config.toml
d_mlp = 768
activation = "gelu"
attn_scale = 0.125
beta1 = 0.95
warmup_steps = 200
decay_shape = "sqrt"
Each number is 128 + 24 x the weight over its row's rms, rounded and kept within 0 to 255. Layers, rows and columns count from 0. Numbers have three digits each. The size before them is the row's rms in percent of the matrix's.

# layer 4 MLP down (transposed), 768x192, rms 0.151, rows 157-229, columns 96-191
102:156156122116098145149122122149107133095157073162124117080120152157129098144103153165103123075114121133097127130157101126122113101086107122120145126127154114162095120124168136143158162089105147106153170155136145143142123121108137125150099174091165132138149118133118131118138137186127111113
112:124208175120092140129115152185138101139176126146086119133111156115082102113148144162126130147161145110127128140145145149121106111123136087116125165146117098119142086149126147091134121142172134128102110152113140156098122136150110116117093131106128151187146124164136123112107130101146143133
103:104110092144081138090103115179133086151127120120117136166134100158116118123092083177122093158154155181115149158150150122142124148096144110121094153145113115130114119107156165163118109123124104083138137128145122147097173168147133144069092106150141148121106143157111131123144143130125124087
099:092148128171084152125138123108125150132103088110140141100154151106095167107140143139127131119121104112100126124120082158162119087094127152129139120119142159100137077156143115110164112113124134134153140102142139162108175135117133127136146139135130113144114112097134087164107117146114137111
090:080121122148116137116082157140177123131166131141130127129135154157076108107115137128144083100179100178129130163146081127153131125158110141127135137125116133107116151119127128126092100150126149121115135150166160100110121098132193125136139129124140159103131116121121108140135184089166150092
102:083127180133146124141112081134145124103108147134115134106131142139169140155111152129131104069144155108076140140136152143111121125104168144145133137101134119174113138090082121075059127130132141127100158160125137095152142117128107120104127157125121162096119099129119156091138137157089145137
093:114099126155131140154112106109131135097083124144078114146131121099179068126128160133089127099166138135107139092124118109110109120128130113094178136132110139156164099079113140095133142109144146151124119135133151088145140137130131133148129140092151091089087080157157153141140180153141116141
092:123102113093130136106109124122161156161143078119142104117156108128144140118134120087143125131109139115130129129135133121129131083128137129108117112132138139126080140121148089135166141167165116093132174124117137172153079129114114124127103158130129156128109151111137119144071132139130147155
085:120147141102144161135134103147116142135120145123110150144094124133165125122109139157138113120104145101156140157123103106131123137120157167145127162104102094153132084151126143120119140089104085126140153142135143119129178150111122137122114120096153114177132122144117091142120145121165136127
107:168150121125121152137110141116106138133163145104125185133103157173141128144143067146175153118114121149191148125142120121172102155061089112135107128099170142105133152121142128190123134126140110107149140138139132141152112121123125091125115160133115123093173142093061130121143145140135141130
096:137122109130121119171140097149143135153125111142125099114130181107103122104124127131096149160129155120128129177143122109133155116129132125120165139129129145127179134167118125137138140154166125105131164097161180150124101112149132136124172154133115102124150123132147151079147140109110153093
093:110124174087099180146165142111125102151110105118105109129117111192144132118105137157092142124118137177145135109102148092079133170138121090131131135120146159133162148094094111155102097108096086128142117101116146157129154108122117094112139153110111116146163159130116168114156127118139162158
089:119129136109127125134131086107103113124112090090115137145166152118185149159154128139169113202129125157083126113126122153142114088148108121131086144131187129120125132153137100131119133130138148147111146160179181134129136160108121118133072149158168170108095081162117163135148140170133140114
113:132148140154152110146120179149082119093142103128095141123117133110093115124117118187104093133104100161129146156126130110074091091146144141133149121151129156082115137161139123124122112120115110152155094151133116148104134147125143119088107078161148131094151108144138139131072099176082136112
102:129131139107156114121104112125119133138140115099143149126141155130108093152133134124086192143132169172132132131101150145129095120118177125126132082133108152129083121137120158091144053092116118170129109142102147116115097147094132134149124119106155162077112093100162134160129141111144063150
093:146096121120211148133142100092132104175145116130119140123096115145127164111121155121143127120118143097144125133172113121126171177132130093068130117112123144090135163168167136117113161129136097125129075107107146138145134083124147120117147178170089101105141174087130154127149136136139089119
109:117096127119118111151118116105125057158118115147138118127134105145097122128073111116134145133162132147095082093132113151118136115155167097150127159136122168141085141129143156124083125109148186097142148128112111134065111126104114090138131158183116133163125192151130060176134153115095127125
108:152155117088188114132147136084132143088142117128136134126079160132145108114124129104115121131109124158141101148174131086124132150090124093116150146147107131155122119157204155160107123119115118123114146106119100090135132101126119167168138109114104091096094122130120114107121057137104135098
103:156133122153175162162143128102133107149142145132131105152106128142182150108110155151146157159122146111103109125151130099117106184153132114109105105162121109121108121186168088160139124125143158133141155135124121113135148121158132095112120134156134147094086122124149111144128159117141102121
105:130130160109116165133128150138124120144105130151105143143191133168168141151100115095117126138103112122164097116161097083158116190152127104143121127166108122130178142142113130094133170164144109149107149144189141150113106167128143097104112133103161106151124162118148097157134161158081153105
099:167140146124120102107154130147159159154122166167152138143124159147086097138073102132105146104116136112135131089131121127156146136143103131157168116130151151137112127099138132117171130192137104145151124129090122103127139145152095115149139147120135087151121065131165148130153126094162134124
090:114135178118102145168113125132116137128099169137164126110158092121117140118048112132116120155089134192139101129165140077151074100113077106110115115115161139135134115138062130085120184130126133103137149126143110123137118182089134103107092134140132156149120142184135104138170153113115101107
099:145152087133108149114145162158126123102127154150115149131122142146114096144133118117124107128111078155077108114141066124113126127153133160125172149138165135132200140094135138139144178132122110170138164114117117126127106140110125184140129100154129138090146133128136166126131123170132106130
093:145153134144137115087130135148112131127143108123120136175174138122115132102119130133134148124128116005096140143127100142144117133081133153148156170141154147135154148135120133160116131108127099129125103102135094115149135052144091127165160115129112171146139102156152132100135134133131107144
101:162128133095108094121101141181141134115157143086151049122158128120147143105110121117120095139165120104165139154116153135155112128101170076147115136114125107085103087154155123155127103154118143119127124140164152103119124140118118118170119152157101130118105139117097083086125076117107094132
100:108150108102184167136119132120079149131095124123142118111131174117106141114118109110136142145173134138118109129087104120126131143118145111142103172125144106110161133117143155144107148101086113127106117133113147173144114165161163123126108150113111116128107140184129153132072132170144122151
110:102154075133144144161129117112118091124108100110114143114107093157140126146112165126123137126166157121147148138148147165148182142116088124132159143115143132085179129143126091141165123128123146107152120166111095096134167110117143124093131113076090165123158109146115174113120123163179147170
093:097129131178161166123143123133101104133136118176123109101105123166114138116106156093138171124187108080183154108182123149142142121131139107139153115147117102127109172101165143197110156091134148144107099140131158130085140116149126127125144151152118192120066131187102108136114159121084065141
093:155116141104136113102143092132125125140156127113164113138134111143107127120183143131167180177102133119146117082180133144100126104128133128094113111141167116151172143155085150135138115109136135130097116101123147089143149144154181132140138109152176111099115139130173120166116116100141116151
098:177154135151096094152122169103156121123176156162106095109116108112120131140135138094133128123124150132141136180156101125110151097138129124104118139179190153138101133122136124133095127152145128127143161179093122149135115092165132091176127102141137094094151110104138138135120136126130104130
111:136092117170128129132126141154117139150117097159117146122154080108105168099126139135138159097149133134135090139113136119141123113107149108088092137154138110105099130097134144143178101085128167127142151100090096192106131116164128146159131088188111091121151090093124127110109093103130105142
107:172114141161125135123114117116147128123093124149135119121178123094128137147091122168132119094108139131107159096151154151174117117137146142121144137130108140105111127131156088125112148160166137121103189100139125162114136130104159159117135155093114107109148069113110146113139144174127154126
092:114131131125150157106109163153134181084125103112155109112128122150176208147146119108160129145116130108111164125154116165091096160101122131162100136124119148143181152132148137063142128147136144113112131138176130159108138173158155106150123155137140132124128169110169130151135120130091129141
087:127153106153127130142109094125141146109122118110162090114148135151130140122152156124113151088138134111113114163140109146178159159125182138137130146108158115123162163118148143136097100170156111107132121094130141106168106118141129075154127110133168098162152100181108146206176120146142084149
109:147116129119165123134125155117097137118073079129126116128117134117084119088154111138118160137109125157176144093137121154128125117123126139177151139098097102129128156148148135145144165156131098121120140116112152126138135138142141150167110145159173132108079119158136090155129152134117101190
094:078132094130136118130143147169129161083125147159145132122096124168154122165152137132123134100150114115087122161097067110099147188143129124145100108126167116112158123126117134166146155154127175138123122147113120128115129099168111138106123111171141132130105117155144149118120126142100187129
099:122075088103147142115119132146105110128134145116154127203123104123172151129136118110117109116165153129131113151125156133159152098184138127143116133106127123149142057138148116149134102063141115110143167118176142122132122108159141186127112148128142134154110115153168136105110137164099127181
100:153118152130109115179129120140109096089145128116118154125139128148161132138152127115124090110105174151111098122090137111127139153093158159076115118128140083161115137097147136100132107169134142091145125121152132077112089121135121147139124147135125092132153118144084117137104100166113162102
139:131127133124141111149155122132128100127132136133131105155113115140125109161128086104103122152085160110129118124168129120078090160096177117097114147132125155103129119125135141073135141086081101126110125107164129156120114158111105129138070150174132129102153087106116111095132159166099105183
094:105126140084162153167111146099091135170109104123114134108132129144124105124111173153133128180112149099111130128137162175137136114078102114152124145143096071085166159145116121129116132097120129128163120130126123141143101121106150130118078127137101133102140147129115160089140130143121131178
092:118115108138138127126136099160141160121094156132166124099127165106106105111135132131135147114104098093083066103120124134146164131119147149179113144102108130150138087133123071134136119112122139129105200142086152161116160117132118131122148126118138138152055112148125191139114127153167184145
104:144114124110141087109154130084159175145132144114124153129103095073134098188125097149122120145144129133147098108114152154154139153163113140114138100187147144150137109145144144165141142196132140145129124124132133103126137109103154099126125088144125109144152081122133137124114100151098111120
102:168138108116179156120142115111127162131117177138112115145123151149139134155133108118084133130131156148105107137130126125118107135091206088137115133158122147102150155108092163121172103123151129138127144100129125094119114172148143106148099064154139106124129100139099116113137127107100102100
109:133109067087081088151106090142115173119163118126118115155112126087182090123139169111139130096139156155125110167147156154103120142140123118120149116118095117117156118127101169123122132143177111127121114133163162133140088101091125124131122132132099119123144159096153130128195126127146157131
095:120121127132148140154116108156122084181145092113139107117080145100111142141149124146106148093123138095121116111141119105087125093121129124138150143104135113109094109095127165162135094124107088125060112126093166136134130139132123131145125122072086113058119166152109092128107100086113142124
104:165138096165130178151136107092142106115134112169106094115128083143154129094117159137122121095107163157150179147120092089141135148136112160171139130090144097080121129130146160084149151096129140126088132148105144132157146147093173134125124104112185179092146126127124130125164172115154161133
103:150158100142121141142114089165174164123120118157132154149133115105077113126130119089117155122128139141122161168127122105092111115144098138069146095102133113132097112146145080133114084161159127127100137117142091116096098131132115130121149141127146104116135088138131119112119087087149081132
110:118089120098132100129143126124156165148125160120112115129134137150159193152130170137095152147116109126131114109141128159119149119117158125135090103131136214183104148111173122157109171130121126086172132133147119169141151112142087118120140136136136110133156124125117111130095147082139147134
103:107100166156088146106103095129134139131110130191098134117119165173099147118123142123144174145115142109065138160115099134133168145156134126132099127090101132104110168149163140117130105123111150158137092106100128147133173101142112127150159086119089123145150126144133147140148136111144102124
095:112166166119166149136116134128110137141153175105114104116115066149157197171119139128140086145120133168111107174136088114155143140125137133123140115120175115140170141111102136166159136110135108136133142103099098129125140104127090111123097134117150166154103135137137190112123123099142119101
095:093125106122148108099105098101163124125139114153126159110134095114128105133112119084142116160145115187099153160121108154137158149160137126131125148136134128145122170146118151127118078113124105136102155131153108157132185127081099120121107132120108146107121115182116120104114158121125135116
111:128126144113124072113148127154145128128163118141162130137134162123127117118115110093127114124114131120101157143193106086144120144156112139129136162132094113103107159131138069139139126115099110093123152109144172124110125133134133128135151109116117162141165116124100142137158122115104143136
101:108109140117127168128108089109095155110140133106132117093097112131152164117093139115110142111128175168126135111120177177124082132091135150126120153138114094094119110104137131142139128144166124153105098106154117113132148153130150120150104132091127141117092138140094039164119143125123104150
105:126122099109137139104109108152096146177157105132127108148092120137114105151116104114134107141147120194173198139114123157120158087120136121141127137117112110169147131139129108115125114128114155094079148132147112163113132107116088153096149122115130141127150118134126141144124121159181159120
086:139144135116075135116111119169123150169135095106112143134113107148145103170122162100153115119074120130120155113076095205132139160090128107142128130178153127128120162124116114129131141113108132137151132139163107091133109102155168149133093114098120129135142126128129147097116113135156092147
095:150123123124093106102177171092139150129128100147119137106122134114138148147103160103103160126144118105116138167110105127154132120116138130156122125117085139117189061111168108146114099132104130144118133162107128112120158121138109105109129104104089095142074156122179102141122119153145117117
091:086145093135149095163160139123092119082107123141132131141102140112119137178099122134152152079093115142138123120131108100129115063141118130086101088101159114094121072142152114127118109120108175139122135133134110105125088123129143127067103118141175153158140143112143127106134105153147148146
089:116153104114146107135139147092137114113123121096134131125088101118147146154143143132160144130143125145139134106131127125137154089129112142093102132136130099150124125116132125142132113114113148172091135119150109137125146097133089029116104141154155150108123169117142085118130133110115107139
111:149152141129166087177154120115092156102151145159158104090127138155120160175157148131139124137152095150088135111122119143156153151146136161090116134121111144128116128161163183142163113115133165133136153100112123171115104090149163100137171073139107080132143113127148141117114137138132170115
090:140108113125075141134109163156150137134113108121117123155116149183150126112119130142101091128138137126134132108155150127118119125108134140173097118131151153096111136120127140106175148164146116124162122143082156149166134135079109128161131129158137141144119105145121142144128093149134133132
088:149083151126155150107122119186181141144121124121150150124082160127160143124154112146086137120136110141103143167106158119124139169132120177117140110152150112178096181106130136172110116111146101107138160108134128124126147126112143117127135125114146109156109092104096139106122112154126134103
106:129141122124139104158122153089138145142145119131146139113137106142116103118134171130122150101085147139102199122106128147139126137101123107159114123121145115121096148150151164099133144154109089126113125120083130103118072092162126117116109125100143122144187136116134141128125108128159087128
124:139110139133125128119135137136123163113117155143149172121144140112077109121149151140162141130138167101117089083132111116114147131110130079157113083123163121130128144135132141096088149131121135120071141122153131186110166111116139140128152138087094098093103139118134140130148115141128144170
096:092119117095179125062099140181152088178144108123125125098136137119100115151135135165140089164131133151068102136136102164110121097132122119125113139155130140134107131143103084084108119143142138151152120105129152123133086149116106143152120128129119151145123155154152183150139168114101124105
103:122178089132125137148160136145143139122138129100123111122131132154126105145161135136150116127129114166117139123125116106146120139198142152112145101116117128187129127140123143119085095099154134113116134117123119172158109111167135096136122067091141090152118117098127131102123060097130151159
092:167095182113171072111108136157140108130111134140163157147158136123204161146106130124148109086113126171115163114154123145156159121103116115125114168116150133144118164115150120092139153112126132091121148163100133110120110173089149130119162115117123142120091141105119121102103171104127123123
105:110147104136109116132103106058115089130119145126104125141136110117085117105117121147152140100124129127185128143180126102122117122148125124111125122135121159160119155176118172122139141136117156127146141164083128133133140123089119163088098131111164111092142146119117105126125121139157161148
095:125136146117166136132142183131136123125113108108181138111138124112091127158103135128103173134132076124136144126128113171115132101176133103125103096126111114113092100142070114108109139126143130135094089130135179103067138121153139128096154109113110119115150157129121152101150145136092113132
109:102092150136092117124122164115125108113147104130124124105136133109110123101126101156103154132086139065133139110140089126102158130145133120082168112125179127146113117139143134153140121148142110154112107129111152176164138107120114102134084103093093075074154111103118114093116121096178133141
102:088154158155107120184140143166152132112130143091115113127138132106137110111154118119100107131123166179094116098148169103126131105151159101115129143147132112188108106122141104141115127145094100167102148117128098137172126086155130150115149132113072134139145129118108136102106166109113152133
094:129106126131108117127096165127131134147125110122120131154157122144096077102081109131119120113120142146127128114119131130083127154144129133095106161128149097143114138100134089068123088154100119110106167055126114118129100128132151129196176139135095144117150145137119119173134125153165151151
081:118151104127183063141096128143098145161131132142187138112120161149131135155128109118149090141134131073147151119136150132150122147139127112160077130116159149148118168084165166104176099125122138138152170153166147125118152089141092178121098120110144135068129142145117117151142140113148175151
092:139073154120138130152095115116130150115108112159138112107127148138166172160108152128141118111091154092119130156112114150101124083173123118149137163110128110124142143149092114136124194131131158149192154115174124123152119120111096112125090148168128102119143122131133162126147119159087139145
# layer 4 MLP up, 768x192, rms 0.151, rows 158-229, columns 96-191
109:140126100162149157169119136124158141127139110111112169166163141145138134128104113164151090135142162160152101081132122127134108144152115169117092097162129155113109108124150123109150136088124140121140097166122122126160115104140144153137170150136092087175138124101122115097135136102165116094
107:087105131106150141153086121163160124128118103090134155117154093122122151146151147146136106117133159137077137129104157133105127110120118122113155061158114165142092165097151097142104126166120138137152122135124120114137100109156148146120131091156164143123142126124104137123057130143141160105
092:141143171127166094127142160131104122153148170136101147140127115167120118148147089114114129184135128130125180132070161161097127097147123079119142128181164102135128125121142115139106146158112148135143143110128135160136152115105121139087095124141138119115126106105151117112127106117162103109
104:092136098136064122112125127108196105132111134158150110176137122137158129157131120185102154137147184132120086133137148142122073153127084154150129123159157131110110119137148085110149148122119130131154130151111109164154075134131124142126139089163125110156122088112188139117098123146166121158
100:089181104138101134094126168148110127106127102128156138157150091096092108118165146122158146113107148134139142104137118112129160162121075091180143107123121131089108116147101127151156121145165087136119134143120134141116138136122123092142117122169149131146165112082088130173119105189120120129
090:135130072115131109108086076109121151131130117166144107147144097149151151106077159147143134120132144115109167140160097116143116116151135116155115123139096103109137126086152151128106119143165104139124133121139126097123191133127168092117121117160078124122173150120132136162152124114139115144
095:146137132146118119137114102117092121123117148201109102119147117177143103087120117133112134139130158157107131153116130165076132136113152137146113112108112101084102101133194114114109132082140123131149116133080153106116176148122081158147145090085132135157150087131119103131112163101106135115
092:181129140152109121169115096113135125061152126095165127103167129123101123152108107112126124085106131123123117137139125137141119106181121135118137106154120145104111139126134136138159120113134125144177081109128134126117121100158092103151138089160113150099129134149117125142113155115114105070
098:134143114134158161086098141100094092111123170126177130122114104081147137146121113093120168162140117140112124143165130101154112170097136119093161146161137093134111167124143129158130166096138158120101146147122120117113095116129099163126139166133137115140114162118134152119130095172100132114
102:128102108110117140109102127131101122089111116129075118137180178152107129101109112125179152105127108102159151179154144129181189120130101170146091111092100114125122145128116116119190136109189088127139109154132122149095130166124185153108121148131115170119178108116129163119159164109088115168
087:143143089108142095114102146128145123161158102141121112113155112126131121142116138133130103079075136125082109152107126155112109127162122139095163115134097154176109114083129115131120118123109102129079108152089133146165139096201143122152161082133156156096096075086119111137120144184156129102
095:154177094146080106165080174135151122144163091154144127116165090170116163142146142103109169131152139145123097134109139074161156145164107095143141182150170093107133139152134154140070141139147114127113145140087122141114142116128109184100131142112158112122127146103127125135146102117150127121
112:153142130152124158118116147108074145124117146163106141148128127133159145113136125101146141141102091128118110149136103127114107172184165159117128163096098119132143097096178125090124118120120161142147143154094114170117132129164127129111168159144075143098116108117150155184112120127100083116
096:091136147118124103137120124148142119142168129138116075128106174059137128143105135104137116114122137104120105124135118134104099148148120177124149111155158130127116133077128139122120085097087134060130107110113115126113116127098127084137135089096129099118173169091098120154118127094113107150
101:078119147142146130089081144147125146111092110132109123146124126144143139092097113090100157173146122105121139117157123095133102125148155119104125123115104137144142134095103113163150122116109120133089154178106106109115109172148098163135132119127166161125155131138090102097150148084129122134
107:101113086136148129152101164129136088149119074107093165151128131130130160151149137134102142158123160112170112133138138096124102149137126135143129107149132142134185092144122153153085144136097085148128157136095129108155159107108114109096143097102110140130113111128111038153131139136117149164
106:097100131126126134127116170193126093134118147136115134165146089127121145149145125126114136115129131108131147108157123169150118098149110121156144133124111180114126087097124147152157149106120114169116126149128133109136158148102127126159177111128112121119115132132137178117159127094111137148
100:133122122155114151084142111135154101117135134119182158106124144132123131113126137139109164150118116116143088134147126116088124093144125125145151116110141104115082116066130118148119139140141103163141103111149138132110156115147148123131130145212133179128131117131138126161140138107081113157
105:113125143095088142139139156176126174161133102129085117128122121094181126142133089101152113145108112080093103094130153129150118165100096137126145083131129154105129121129105097120106148117120150150121160116110149143144117127126097172130128106138103156146130114116129155149130090175098145117
100:086111077086113098121136124163106124152112090118101118120070114146162118119104126101113145148158117107157118163073150172126131133132168124118123154090119105104131106180174111117107122135155138091123116127145161155109135118173126119113144131104116136132147178083087095156094132169104133146
107:157122115163093099111132105147166105139149135138124135140134117093145137121150148115113115116123125140148133144102100128102100186134128145138109145109106129139135134086138132089121117146108109114159144126129124136121114117186126150149164100133106130158110127093156116090124092137132143085
097:131100120123129145089124147121079124081146041128101096150111119128078098102115103099106130149094107132143140119162114113147148130164137113118119129136172170106115180108139158118136154095114139113143152087148116126145133098104132143136101147127102163123154123134100122064106096106137144105
098:083135133135142091135170128110123112155140106156146096082131151141093171086083166133082105114126135081108120125138172119074098132125089121154065122156091147100121138158114140117138116143138114113136152138141122163111157099148150147098094142119132131149140150130133146145145087140105140088
100:120141123140159137108080169080155126106129137140138144134114123118139112131131123184134154126146145071136114156152129142152104133124130158136141098133140146115106171118104152078103158113121135134115144078119122086125157127158133159109119099147092168148114126155150182104134158089139140130
099:168136101139112141156137158129129123069086142127097136124140138127151116077141134100115138131131114139106091151096155144131131146135114124140148149137088141123097129169120148107105099105124116146171113150107089124179160141108111143122160147126127138134122088138087088141130142177151132134
108:150158130125134142111139101134084126093113136097107098165137091168111143177164123119171127133131172131127157130162133146108111098135159142131175150191155099152111091138135167110099132093140148125127119114116076139153130125158107111104151119109096117117158091120136112155099121172119122087
099:074125087134079102140114140153134097150162134098131166113107131145136164092170129089104119121127111123142138134113165142131130158119154116106145129161128105141130108070158154136158126117133140138171133149114158092162100142103169170098145128142145137127130135127139109149119092105152111064
092:143089117139118146127116138137159145117093155108171177122118095137129160076111140121145139123116092143171133111098145119138095140160092096187203110120119118124117138129122136124139104103113083131117133093147130127141131134113123168146120112159151116115154121142122106145136140143149161123
099:072121114115119091079116142141116092133158153132123115129147141064072148123133123150122116167137104132149124163155152185119169125137150127129139102133112119099141157213119077092112124138110108130170096124120137105102144163150111106122140140116118130144138116120120135115092171165161119138
101:136133156151100141127094170156116109150153106146152178147108145107115148096133112110135171169137114104101122151163152145147122148104123140069155133132167110093152134124129130150166161067111133155123142112102094116134103152118118160131126135146138112073128168091122124078110161138158074122
100:160145173088073111124098131102095104092136131128132105122141138154095133136073140133134112162113141115124115155117124139127179103180138122130169116120138134149113084138163124117099101149112173107131149113129135159128119111153155134075123153138107142108138107135104133144147134122120078120
091:122119134126119085104160123142126116163140145140186133114137138155128110099143123134138165138162123165104080092136120110165175118152108126096100145139162097113133152093172169163188109131142067180153161134135136107149112102164114133090101146111117132148147103116089096143124097137169097148
090:118163117113105130137137119147095094137115140135131143121140132116116111129133128134122147138140125130156107124115140176124147159160102113114111116137114138121073151127153134131123128180130141091162171126201085123117114148146179108093101102148129137138135126111138133123115165132119175142
108:126154116131094157120089162173138135139080173170131147163112123093133105094141140099169119162142189134129113175164148109117125135130124168177122090105092131104137123138172095104147130139127132092114110074157117076137078115120130118138130116141173125121123091162105125168102125148142143172
100:117150192131131165149149168114132109175134119064102097146128142110137125127133112125137098130139163131137118146132123109133138109137130132123132121127111144112111149181160117151136179121147081115134130139117164137104133154113152088169148132149163087132103095159123128114175143108152120154
096:150119111137135130141103161149131139119132089154131116140124142145129127136126127141121134116120098173130119141091154130081148093102105042121122082115127155156132173102128172139120129146122157147128120205111111192125113152113126100142118104137131111099119088101114153082118140092078184098
101:128158125104129133124149082142107144169085123109097076158136118164142121161122149155110139131085167117132102130135132133126109142109166129144125104141126115130197131135135164145106108110094114114108113175121117146135116159119111158137106114148134138092111142129146137095162147098103173118
104:137118126128131101148150085164138099098080100118150103168129123167122120142087145121130111123111178152128180111116137122105148147151145121125177132127104132111110097134121147072146138098128123160143112141156130162151151111076092118092103139179105138138156195116117171071109161084112108142
096:067124119109124130097152097139158114120158136146148117170150162088131105094147118105114137110144128165129152111151161137136109132130110097135109114121110102111104148102058119155130147092125153177155155160152134142125103105125154161157160103129131158146045116120103135118127128132121100119
099:152081161101132145126104160131152086135133106118128127161160132136154103126111131129167138144138122109159139114106138111103113137136138113118172155138116155130123092129152087138137208186085135095126082106132115156142120132089111109118113084106118086135164077154104122118094173085080128141
103:126144125179133132105143133123160072164143108108124147144138161137130141151119107123125146148124111142102134136168169113142096145141084154166188135108136142152153124155110152110120157112093085076098116166156153137149127124156137123110117132147138120148151137147152072087125108095147194130
094:114136098138151110114106119132119135119128180105158157108106129096153095095089136117138087139174125139161124119138123106117125130171099134128139113141171106058157151095072119143085113149101131165150180162126119150160087135125142144088116128152096131142182153120147072108140092133139111158
110:112109137103109087110122131137078141162122141103150122144123116097131166117122133145130135146139130081099119166164120140092167120148140111122160134116140161102093120176111113115106104162144103109128117121137166110171152140074149139131140158117122112102116113131134142154122092110142145145
098:113161173104110113107121128123151143144077084092145153102089140105126099166186169112126145124118151121121139122109161109132100175132103113138093117141120101137115108122133080128161173104147097115163162124127115133093112141136082154115155141121137098124152097152128096194159146148152129082
098:155142110110123097128103139098133117060180138148129120141159181126151145114108135096140105142079131190120098088121163098143120111161142142109103122144133100113116136131138155139130125100095152151172141102125107114113147113115119166139088145134148126137132129131116096076132140140118135120
099:096118154078126121140092105178123126086107125130098116113137172128141098150139131089152130169126104124158119113114176135109142130170154156144137113136137147134135160094201129133097132137106114153086120137073159117122166152078118102142117122121120165122139118156079158128128157104136119137
108:073125085126134114141144162077175076118094110108072136143136129136118121136152123129180157088147145145122152163110135088127149107153130134138139132132118130134129113127121127110141102129148102067155111119103127167131120116097117126111117136115110120155113130143119124155141091159155112149
096:101180189147112142137124117145143107067102104121176142155074107124155121081174116113127129133132150108131111145110125151107152117098162142124136072125110098093126128097133169105119136166135124171119112136182091128127121078193111108100153115127123090138147132120100128121131147143142121156
094:142159095117128106173126127152120092130121117117119125092135127141137137133090112100154158135116134095150117137122110133102137161114094112123105128166155132108087166122100172076127127111138102141130116130157146126154105144099142144124108151135155111144086128168120122111158135156086144135
094:139085121175128148111133148092130090068122119113125156106094180154078125154139115128085151142107127117102124138110113120116105128124088126154160112142119141120138156123189128091153143111137124135120112132115147152137116104131099143108190079098129134136096132132132152113146093111121133115
094:138125133129129108126158127133121151091114140140102169137095146118124116125110063139120131145195126153114096118108166108120161081122119118089167089177090110142144086134098146120103129128107133114150115161111146145150146124127159154083111170161133090112176112110130102118171128154152079135
106:104131118153092129159117183141156136154131124109127120100137122105093125116156101133108163122171135108128169154114126127087141125121151083118171104123129086108124164199118127121107089116119120133139116107137107158121076118159085130106160115107112130116136145138122168095140155114187120154
100:149145136127152121123110124184132159116171082137096114146212078105121121129129117126136128125122162168137171093134192134140116134124131122139125134131121155069122116127085153130121116130112122138114075136141123135100127114115103113111178121079120122157136112152109126132087123136130116183
090:144139106158184159174159110121154094095120112156132069130129142102074155115130157135071129075175150160129146158162145101123129124114149112148124103095106124135129117133136129131092143154129121089107124148164166166148159131059106154125123120118120099090120149112151111131130111129109143146
114:113143129163152168135135119149113131127151192120143107131095151108129118117117104161160112173152105141105114096136119116133126104127117088102084098115117159130082127126103128114137172136141111089158113123118106140150124131136152113144147156204122105129140127145116079099121137152123135178
096:137092163125089171105092124145124129123144103132125101111136091098117097126140153122091126141162143084096139124086116144109136120097112097146150141137100140119156154136152078166131122111156106114118108136123151111120184150113090130151146114094115135066108122136121116123144133070140115148
103:142135154192128160115138133103136140147095120103097147127107148143111131098112105150112130090125127117108124163188113098120114132116078097115139121176130151131119142089137121136152141113137157140105146134189096192147131148107127114122134144117135111087140165118153133138066119127163169163
112:146116121132131127140109149130117142079120106162097116162152115086094134083117121123088114139132129126188064179084112079137189137148159144138150140102160123139146156104172121088100134104106137102142139148095123149108181168117115125125145176132155114098145094102130132156065143108094169140
109:177125124148141127155085122120165122126147163137139102151124133140150180150125140129110137136111120137103142117109115094185119152187144114147116110110103077136162100109087169114077143120114139153089157110162135132122170085142176148104140123122102113154103129119102155114108151132100130148
101:116122113140142136123121122123077137141161118141127104097183151108171097116101146142125112132118116079122120162133105085117131157107111105082116100125128123099104133148096095121096143120109161054132050132127130156153127148146141105169147114113145131108087130138127135136102128105171105179
099:140161130149123101114141159089113137141085142117145101147081152121068133151131108140165150113126066121111097141106092094137168124148120138158161128121141096179154119090145175133112129129133112111160130109155116135145092096166162096084133094155113175086153144121115064105111116120152138147
113:119155115164099102153131116127126146069099096116130123142132108104167167169102118111136154160120161161158125145133153097156162143120090131139186119114107154113126148132124145139086112104084136125135149110133113137113176152096150155120115158120119100120150165095111171142122093162113142163
105:111107147118106142128169106112163130093127126103150093128143148106139136128163119099164087156125146158089125162180102089126164140136129113144070093110138144109122126163080139144145129143104121124163104151086105124101145164165146112138148159164148113103183123122133115116154153090137082189
103:118195158130099153122094153146121134121133108106176144178153084135169141143128164167141127165121118170122137117118139126081122143139128164137122118124165105113096077114109144124106130126090135125147099137164129154102156118136080077157151099192151166125138087133123091156141132124142133101
087:133117147120115127162125122099133109154170099123150080096141106135133145125130188078111148129162126161150141136143088088140138126140138107137119120167161141138162118126138119100141113122085090102115144133130152075128105123122093125122131137131102166120098111126113130099137131113105161159
097:066083125152135094105118179155110131140104124147098141115119121115150120093145082089173141151131127161130113084096100099160121123148142155156125143158120190132111175116102131166116138096120154173139109123156163154104138128174154102150160141153124176139133103167079134105134081110099139138
096:154151113140144107126149153115109131104165150178141090075156101059124153126151121140120130172129140173133147119143197104132131149111142156131109105080145129133101167130104118130106144115116147093101111134117120127152099114156130136147118157125092116146082110127101077127125140098168157193
103:139182087120076108152102124149141097094143140142109116086129155114104143134139125084126152171128128142181099157141143146120148128150140133114142165121135110125114134115134115123107127135129101155151169147156146167151122144130110143100079111110073122160135082131127121111143110118120137114
102:149179097120108142108088161162131113101102120160139140107137109109131168180129150146136128136124163154149065137149161127081138154137137129146131116106137098126095115158159088115100110125105134130146147156145118147142118127140095126110170147147106121122089124138156129122139169123095172166
098:151158154125143162120126150186121114140148165123156145140161121116168148130149100116115122109135092092141119147081159125143140105148116164151096065133111111126122111090071179119132110104179126148122105113136145144124145137120119155108133131136140134123125103135105121183108159114112130116
088:148164098097128177175150174113107096108132134155099148113163167108142114114140151137125133128100107112107104116097145108115144135117137158123123137161090113125160119121104110114128154160147106130105095081102153115138153159124130114155136128111118120147131156102090072112105116090146110171
095:100156116138130107096120138144173114103142136113113162137132090110105126124113111152115161158144102124160132101133179114148138150086124129110102088140112148152137099095128134143153072138130132134086104118090113140115128163122159129127157094098138143175108126159080117144095150108124121132